Each number is 128 + 24 x the weight over its row's rms, rounded and kept within 0 to 255. Layers, rows and columns count from 0. Numbers have three digits each. The size before them is the row's rms in percent of the matrix's.

# layer 5 MLP down, 896x2368, rms 0.0163, rows 0-99, columns 192-255
100:159168189110131135104095126133123114129116172104118125142139128134117140127130120185116099125098130115122118147130113134129158104154108130118170106133136117098120156146118121114168159128142146
098:135145163135129131116100142106187144145125114118138172133109145160130125074153123100161132128113132133122137139133109085110150127115094128133048134140130113143110143102169150107106155121136165
111:150123148121166145159118149091115105135150178141154128138090139129128193165111141149122122168162158151143129104133112095169159153142220149101106128091143118153132171147133128129146150137176109
100:086154138172155144132123119076144159115148110131182113160115119115170181104110089163122178152146131141156112166115110146132108144131126076122104104076129155118105120158083141142126091137138128
110:116122155131107154150129123106134118150149078143171094125125114100125092148145140160116139139152117139118122140080129156188145140125108107116132156134103119096152135114096094152174116113133107
088:126120139106127115128160121121119134116151195136092123107174158123139131151143106122119132110098100135123096122151085150094116129165135094135080126129110117129151131142092140131140120111105136
099:108143151098109127134159102185104113144146083145109133065145102142140144076134217097157165116110120095132131144141116155140127135143172052147105175145148135109153154165114137132124108086144074
096:113132123141138155122122136144098163073123111162116113121116137134091098147098139147113161172148140112090136155118085152116126139121142160132098132154113109123097088126157142134101137120145119
099:122111139147121133145082105149149119105146135116141119125144168160139120145110129139152137125098121138136141126153069169077127121134111129108100156157155149102121167143149110138127171162132088
098:131187104075136111129145127113086108104094166114122094108119142134199129125124127149123125150113136131116128110060106115139115170089098128097104120158090151121086092130162091144143121098127131
098:128137128120104167123147127092135134137108115088103102142130116121111120123137156099146134166088135144115098116096115105127127110148129156136119162145128142157132130142116132132126114138096124
098:130117118124128109141151157137168125139120085115162137133150123160104134095143100116154119126116147168137125113161146164121133129155116124125146130155070089082096112116149150187115077092078150
104:133084108136123109131155106140096113135105127109135101118141137150114154088081150092105098127114143112161143166115110133119153129149153146109096078110126126120135142129150124144073137117131129
098:114142187132113092145126127133133140107114117114115153130068158128077152119134129132100117123113141141121100138090133114107132108092091106129142153074098140136158145111138123086105147128084101
097:167138123165131125131125125128133088112101166123121141155083131120135131153169126121127143164172121112136145082083151101128121126119173138144111125125091148146105114092112107096125133170119157
097:112150132107134136136104132138104121156119155095161064123183110144165120116144081152098190155129135165115135120148082140171117151117130101147116145147172108117072090099145126142125152137131091
100:111140119118103141135094162116118072143124154120140125155137120094133126092149156118128104111095133129122111128126127154140117095116148128107119143128112134120161132136145145114129140127133093
098:096102119169156168130124176147101122117126114103143121154147090105185137154125160080182143133106150132059142139113110132103129147125162149108130177181135150119127124119171091104146126153098119
098:172160088135106130128133081123154149140125107122160099159125095170153076133108096099128137122148112116151125130131127107125167113116136145123096122142144146137107135141148114169116120175135140
093:173151161089126100145153110175089098111160132158163099083134147134100124168152141095111121149126126104169122143132107080118105105143122110108138164088098095160124112124110106102115153126112120
101:129082119113156141098168075094179140161152104104145117170170154119166115107174154145099163131137133123098120121113109159141146131136156128149120123144129135108133168125119162087111080105116085
095:146166057115113128170107081156144149171093121128149096163119113140127140110101127167142101129134120126093128131109116122132117141121108083121105137130152129129087132091124170176144132146137154
103:166165128136115194113117161139096070128116161084112182110149117147158158127145134089111100095118148140155122164165148066147126105176149113127129120132147131130120104087139138144135128142134163
108:121168129119166126129119135119145159124121094109144135082158138135146167112092199088091177134153189099129152152101136114099103122176193148085152142091146142159129100150144118120127101127142148
095:146149136122112126113109105115102117119134115138125136123106109128109167174131138125085130156111127107117124121137125121127138147125132168113136095132125165131219159081106156117103162111140102
101:124096103145113079140109162141120142161128136096133140136148114123113157130100061140094101129121101142071126064132153143102121127101136135127119137128179123154127138069121173141145147119147131
099:132073115120092120148145112097176142075135121119080140138115121114137147142120173120134123092106173131105143122124130159088144121151155138113117090079180129151109109091123094121158170189152148
098:123156175098107091122127123154146102109156158083167138145126144175126126100128104150110133177171131130074105163097130117131106133099145125115130145124108117122088130135127147118132126130089140
105:145131150101137153160139158075092145100161106092130101116114134103130060128121135135111108113175138090132140118103176093122097143131129119087119151124101110121148118131147119134100164076111171
098:145155134086140140130139144138193080103121107138135176103127164168111127126168081158169123162135143159151122099116156096147111168162098111117091111139156149121159141121147147141159125134135137
098:130124148131125149137124139114133154181141161120117175140125132090094093105068133167103083116180135105127134105122118149107187131136158139103106107150122116132113087125141114091112163114109170
101:111158155128126132103134114158111143136127081159119145100120134163121126164136082136138110129145126118079121163133131106161127133123147146042131088117093062157127168121119122166112130129064101
100:147138120113113142124160103169128114112142121127095114091142143123172105158144110100165129176132123090100113083149117150134134166153104126137117107090130106129105106112132068125093117124136104
099:158099118137135140142131118109143152136142124151118115134159136144109107119125194126121118117129142140136113134124153122152142102103125164147104154128144129152146121059145147167144128141099104
098:142163135145174122140104115146111151153155105119125106119159091101142143118145138140138120131131119132128087090142141195155171171097156126158137132120133168159111128121152153094144104163165109
099:102119108151122170129105120087123112135141145109118145164113122140101152109122165132173131112204146120125109098122133116136129133176116186198167123120145126103115158132167132144136130089119139
097:118119113121130130126138119157095129111127107157125133161146101121153151142131160119079132118173124120137134129110148143112099102096158153119150132086131100165100101099142094132102128102123095
101:157151119148144121095124108153108173149156083145140150097088151149110095159148128096096126143140143122176097132146102119160151162095125098122122135126126120121167127123126124105149105180148160
093:077130134179127118087127141135162171126126102132124139122135117124187115139151115123204122107108158089104163144107150088100142122118083117129135094175122161133133143152130163090116082136083102
101:114108095162125099136139148111124081109142130129127131127155095127118133156163094145125171121154143182121133109125128106080166131094130140108155070107167105108110112130109090108123141138128147
098:128165099115129131156145099134098114106163103107152105127147131091150143128130110099144103116146125116137070066106107119117130174104104162129145100128183108124135113128124117128082129156091149
099:105153168154152172167129109133148148139151136101140164100167176130135148120122088170151171108132131155149150159107108139103104131114125108136144137074141135152133121097150088119126128139187167
093:121162162162151107092082123179154103128149122122110102082159129124131114156166131160139097170154145122164112150105081174120139112138100154119090139114114114135168132181167112121145119076136142
095:111130132085113112127118124134115088147122138122143141133163126119151133091076091148128135125104115115096134150163130101154133125165116133182141131123132118129118170129117118140131090080133112
101:132108103091141131180115122150078153180096193126151120115147163099088145078125146161126134116089127136170119137109153114104158102083135144121147118092137127172146110103138150166117148137122192
100:154116143117083162136127132105108131132101141094126105136137150129151088112071099168120146103102112123124122095122137113139153078161161111101130122092104131141168078146116127121121134122157141
103:102093097128178154126103160137084135126166151112111082117103125135118126135095154128122084140142123130156144130169131128134110071156136120133129175086113145105112131120119092104090147156100160
094:154129142147138089144114157123141156128146081105129090156163111200111148107119126083107119154138078170100115137105162144136122138131146125129135097079128190112160166119134093144148153160096130
100:102126138115107121135158145112126139144117145146154168137158103129099144154167160144121137119127107151167108149131159115133087128106132139149122083123115079131087094098143096102143138154129116
097:136105129119083171143115139156111142165156119129126138127105103146163141077119163116165129127126111159161115122101128121106112084062132146124084146117103118155132049189123134135106125155139130
100:112126110094100166110097110137188098139151129198148129114164130145154130160105096145119125126164157144152156123125108133082122129087103138109110136145146127122105086169138179159156140129098114
101:087158143142195096132129148126123129096045136123069160101112130127089150159166139122126112123118108117114124128111127095116102122109134131102134136140083105137121115130190099154130174134138149
098:089122084166139150113154113179139179123108144136111133134143140125133132159173116114120111137168120113097164144144108163108127127087099110137095129163097160088110112099154065125139134127109132
092:158119168099151134169115132110104095118146099153156068073067102143166154103173117109102093119109141131144162124116122139150109125117136101134108116100100100143132119123115163134156176110149162
109:151132121092131126135106107121162107181154107141139112137144142158100158099140118108133164146147097077123136152125147103189107167088166123099137134111116104145122103108106163168141148135161093
101:097140113110114111139149122113113113173147124134148143129127110093122163139170139084154123127144106143098163123127118144117129160117161118154119143128134136107121138127137135158105145130124139
099:150134145109110119129122089128128117109112163130134193111169149131106127106151109159119141042149107129137127131145108092117135120162077158101095126102175123098151166115107154137129114112184139
098:148128132114142140125145111136159145154148165096136129105154157098135110164114102161125143145125132140091112139102163094139156117160156122145134117093130137103096110127130166136158142161148135
099:098111130130114148161178183116152092159161131134120201074146141101126124111134130090097108126114143160153127131140180127159128126124127142128120136131129128149170127122109137142138158104126119
100:140117116136090138103111133130176160115105124133115100108094110109108149115132131169078131167113136132167147161122156136150127128133122134176130101164102144084126093100158133128100110130109146
093:163123173124140118076047144109132153119113087115148144141120138133052137120088107152146110107136081122078134141138102172127138122109087125089140097123121103147056143130132154161126122133110125
101:147119100136124159144153113155156124136132121093125132087125158144117141125148116115121110107159133175096084173111111136125144143116122153121120145190135085146123146101155148176113106127141147
098:123125134170154156095136132106145165127124164124130136127159148165154132135086146143134069121121072117134125178113107129108101097140141107119138132116131143117126133119093169173133138173160135
098:108112137131085121151115158115091095105113105162092113118102110173117113091107134123136143144126106135111140101116160108152129128143118097124115115120119146172107099124165144167146138099115098
102:102125130171122130150157074114147117118179100116123150142110143122141147111067087138170132141134088170168137151182128135138102100138124170114113152157166061126109123113142145150136142194153163
104:114163097137154134136082124119146091106110099185112142151083105150157147178122086127121110096116085152114135143135139132126108173114137130090145083132162149152118090150132097101162134149092133
115:110135152126115149161128108133116109177116122155152135131153135130141133078147101130168147140138149125141146121115137139085088133127114141096119146122163103093119119124158112083161142142117123
108:082115103108123122116115123110167075134160162113106188141122139080097146136117136138130133142119143121102175131145177135121140161121127167127131154120106154109094126118151125112135110103136108
108:130138109152112125122137152154164103168086116118131160143124085160094106098122117107116128102089144132092125145142156166096121172089140145158126164093112131144140145152098118108144133118159102
098:113115129126163122085139180108116126140106103107140130121136132107144177154103139108097118136109134141098120171114107135112096087128172144132116129123122113175119180084125093147159106122121132
098:138104125162115125106150155121164094133125125198105167091112151126136110130104152161155139086086158135168104130144089147119148116140135190128123132151145132099147138111120122119144173137116131
100:139084100149143120124136150137154177125174118134129120109057165095074121134121118107097049114135110100097124148060159137110121172128122139140105094118156086100125106119127141139081123159136125
098:175138120130158107086117189133168138120126104120141123096092108108139146110140108136121123116111105152122137113160131127115134134100094175109118145104152116193095122123098155128161153133118174
099:167165148111119121118124107114180126180105125111137115135157148119178151104151110167170167142141106048101124125141122086157156147141188098132175110100177144182146138118114109111152128087133126
094:170207119116110129105155118144111135160138089133159142100107107121109082125110141111143111163131123142148131149119155110116136142143175122121098153180091132165129138155098131124137145094128142
103:172152119065120102121143076145106127116117140105095133088142139170123125098087100149115081129103086116165134153115141137073099094112146142169078155123117129222134128046110133104142104110122153
101:138150140107117144100155138113110133139094108141135091076158181110134092138116167096092141168117125154148124121128110133144134163135148065123145116135163138184126100155123146134104116136155111
096:111146117103140073107158154139079105161118098107110168119135129127104140111118154101121149120092103096135167073127168140116129122110149155159122134120119122133104104164159096097125122129151086
100:130128134136136123147150161146094129113164099156128111138161131111127117085159078098127124109130117121118162076145126130123117150157113080131181119141142131149080108158104159130152172119098102
097:155132122126093164099169135131128131099149115114130096112104151128144110172113116134126107145110132160157086083137144071083150125125102155124120093116127103125153100112163107151124086102121138
104:118087099108142106123139126132097121111101136116142140111105132127143117112133148100139139156124138141137140138116179102106125116107126114115156137151163121120096141122129119102128117110110122
102:117103130113120122133134128132106115107140131113154154161117111130066151135150160157085058148118120128124127126123147146147142115141181111117094107163107108089164163143114128139187080155121107
102:133108096127124123092131155147110166146150158135143131135086129125131116097142099123115143137128144131161114095124181136139122086071115147117107132123100116115157123137129130103143165144173153
101:164090089091121122120136155130109119142132114183139118099084143114147122171089113097096150114155112127131155151117086116159121138142128128136126109126130165125107127154159126103143140199089134
093:148140147146165126086080110105135130150079114103125105114107117151143180132089112108160141149142074103127160120147108161090091146150109129143122140093122163140121142098153100191134165173144172
101:107116144094109102117148136168113116163132135120138156126051106122130159115123176139121117128157160118131112154142130106136117132145138119144132068106092128119125119145113133129160123137161139
102:111124126111164153141149131155109116131131132140105156108124144154114109165116123103064109108119129148151147150089118155142114126092159145075106133154096120059114123092122117154135161119113113
096:135141205171108078148106137143141150172108140069126123123087073156133078069120126108106164104121125129168139102146138117107116098084117167137173124182136108177164100071124074097133177144089137
097:164139141137112127148135173127130134157110097136133119124130165133107152185148128110125120151100123124132150142150166128128141143081145120156109107112152100157140097121111090119180106086131123
100:121086132127176146094142188105119147129159136160117122157173109093133163104171132103148141125139055121137073077137132126119147130107167127125120140159129164115074143145108134133168142165134163
100:164151081119092145116098155134104100157149106150060136127132142141075094147076139146089138121100135105104137123144132128124138113089075128165130109108123153074162090115162094104133154104138129
099:110138112167111175137148096158171145114120130124106140138112146153161117099154099126172116154116123135100123086097152139114146092159115120103132144060090116115149149093103135172153100108128124
098:102145122106116160125120094110143135131147112143100108110132161122143157172106108138107137127108132146134126104086127106126129124136116141158127125144133170143108137078126112140124144179124146
096:134171109149164122125139082145138123146132123138112149149131116117152146145084119104138134119106113111107134142139145147071079145108131081135132143140126123146050175128131099130159109159134115
099:117092106155147131140107143131100126138074115141153120124144126132123123108156129193085113112163126134110110132095146135148173125131093144161123112129104104125126133134089087107133093117129134
095:158101133107097111153168125162098072085094161132136121122148127179105097158164133103115135104218148135105102102093153105146108137126138109142147144133119156084119109158107129124173118126134130
099:150127141147156157121123127101099125099150125107142110144115126118139132099165147086144107117122109088138117116112131125105132139094157148118117134144126163168098114106116118121108112128157118
106:099130114140139118145132130117102119111153132134137128184139140099142149183111116111140110108154091124107113135105134128127159164152168095141150144134133143136175131177165142146113117105102148
102:098147164159111136118145117160140142154138104104113132101150145098132129128119178138138119158119116095109164100140147133056127105174125122127156113135125135156128143137104144133077130065090140
105:133143156126109148113145161122123097107135106102175125085124143178117163132114095144130129161123110134141132163128098153117097123147149105100143151137145163175106187067091149150136131101168185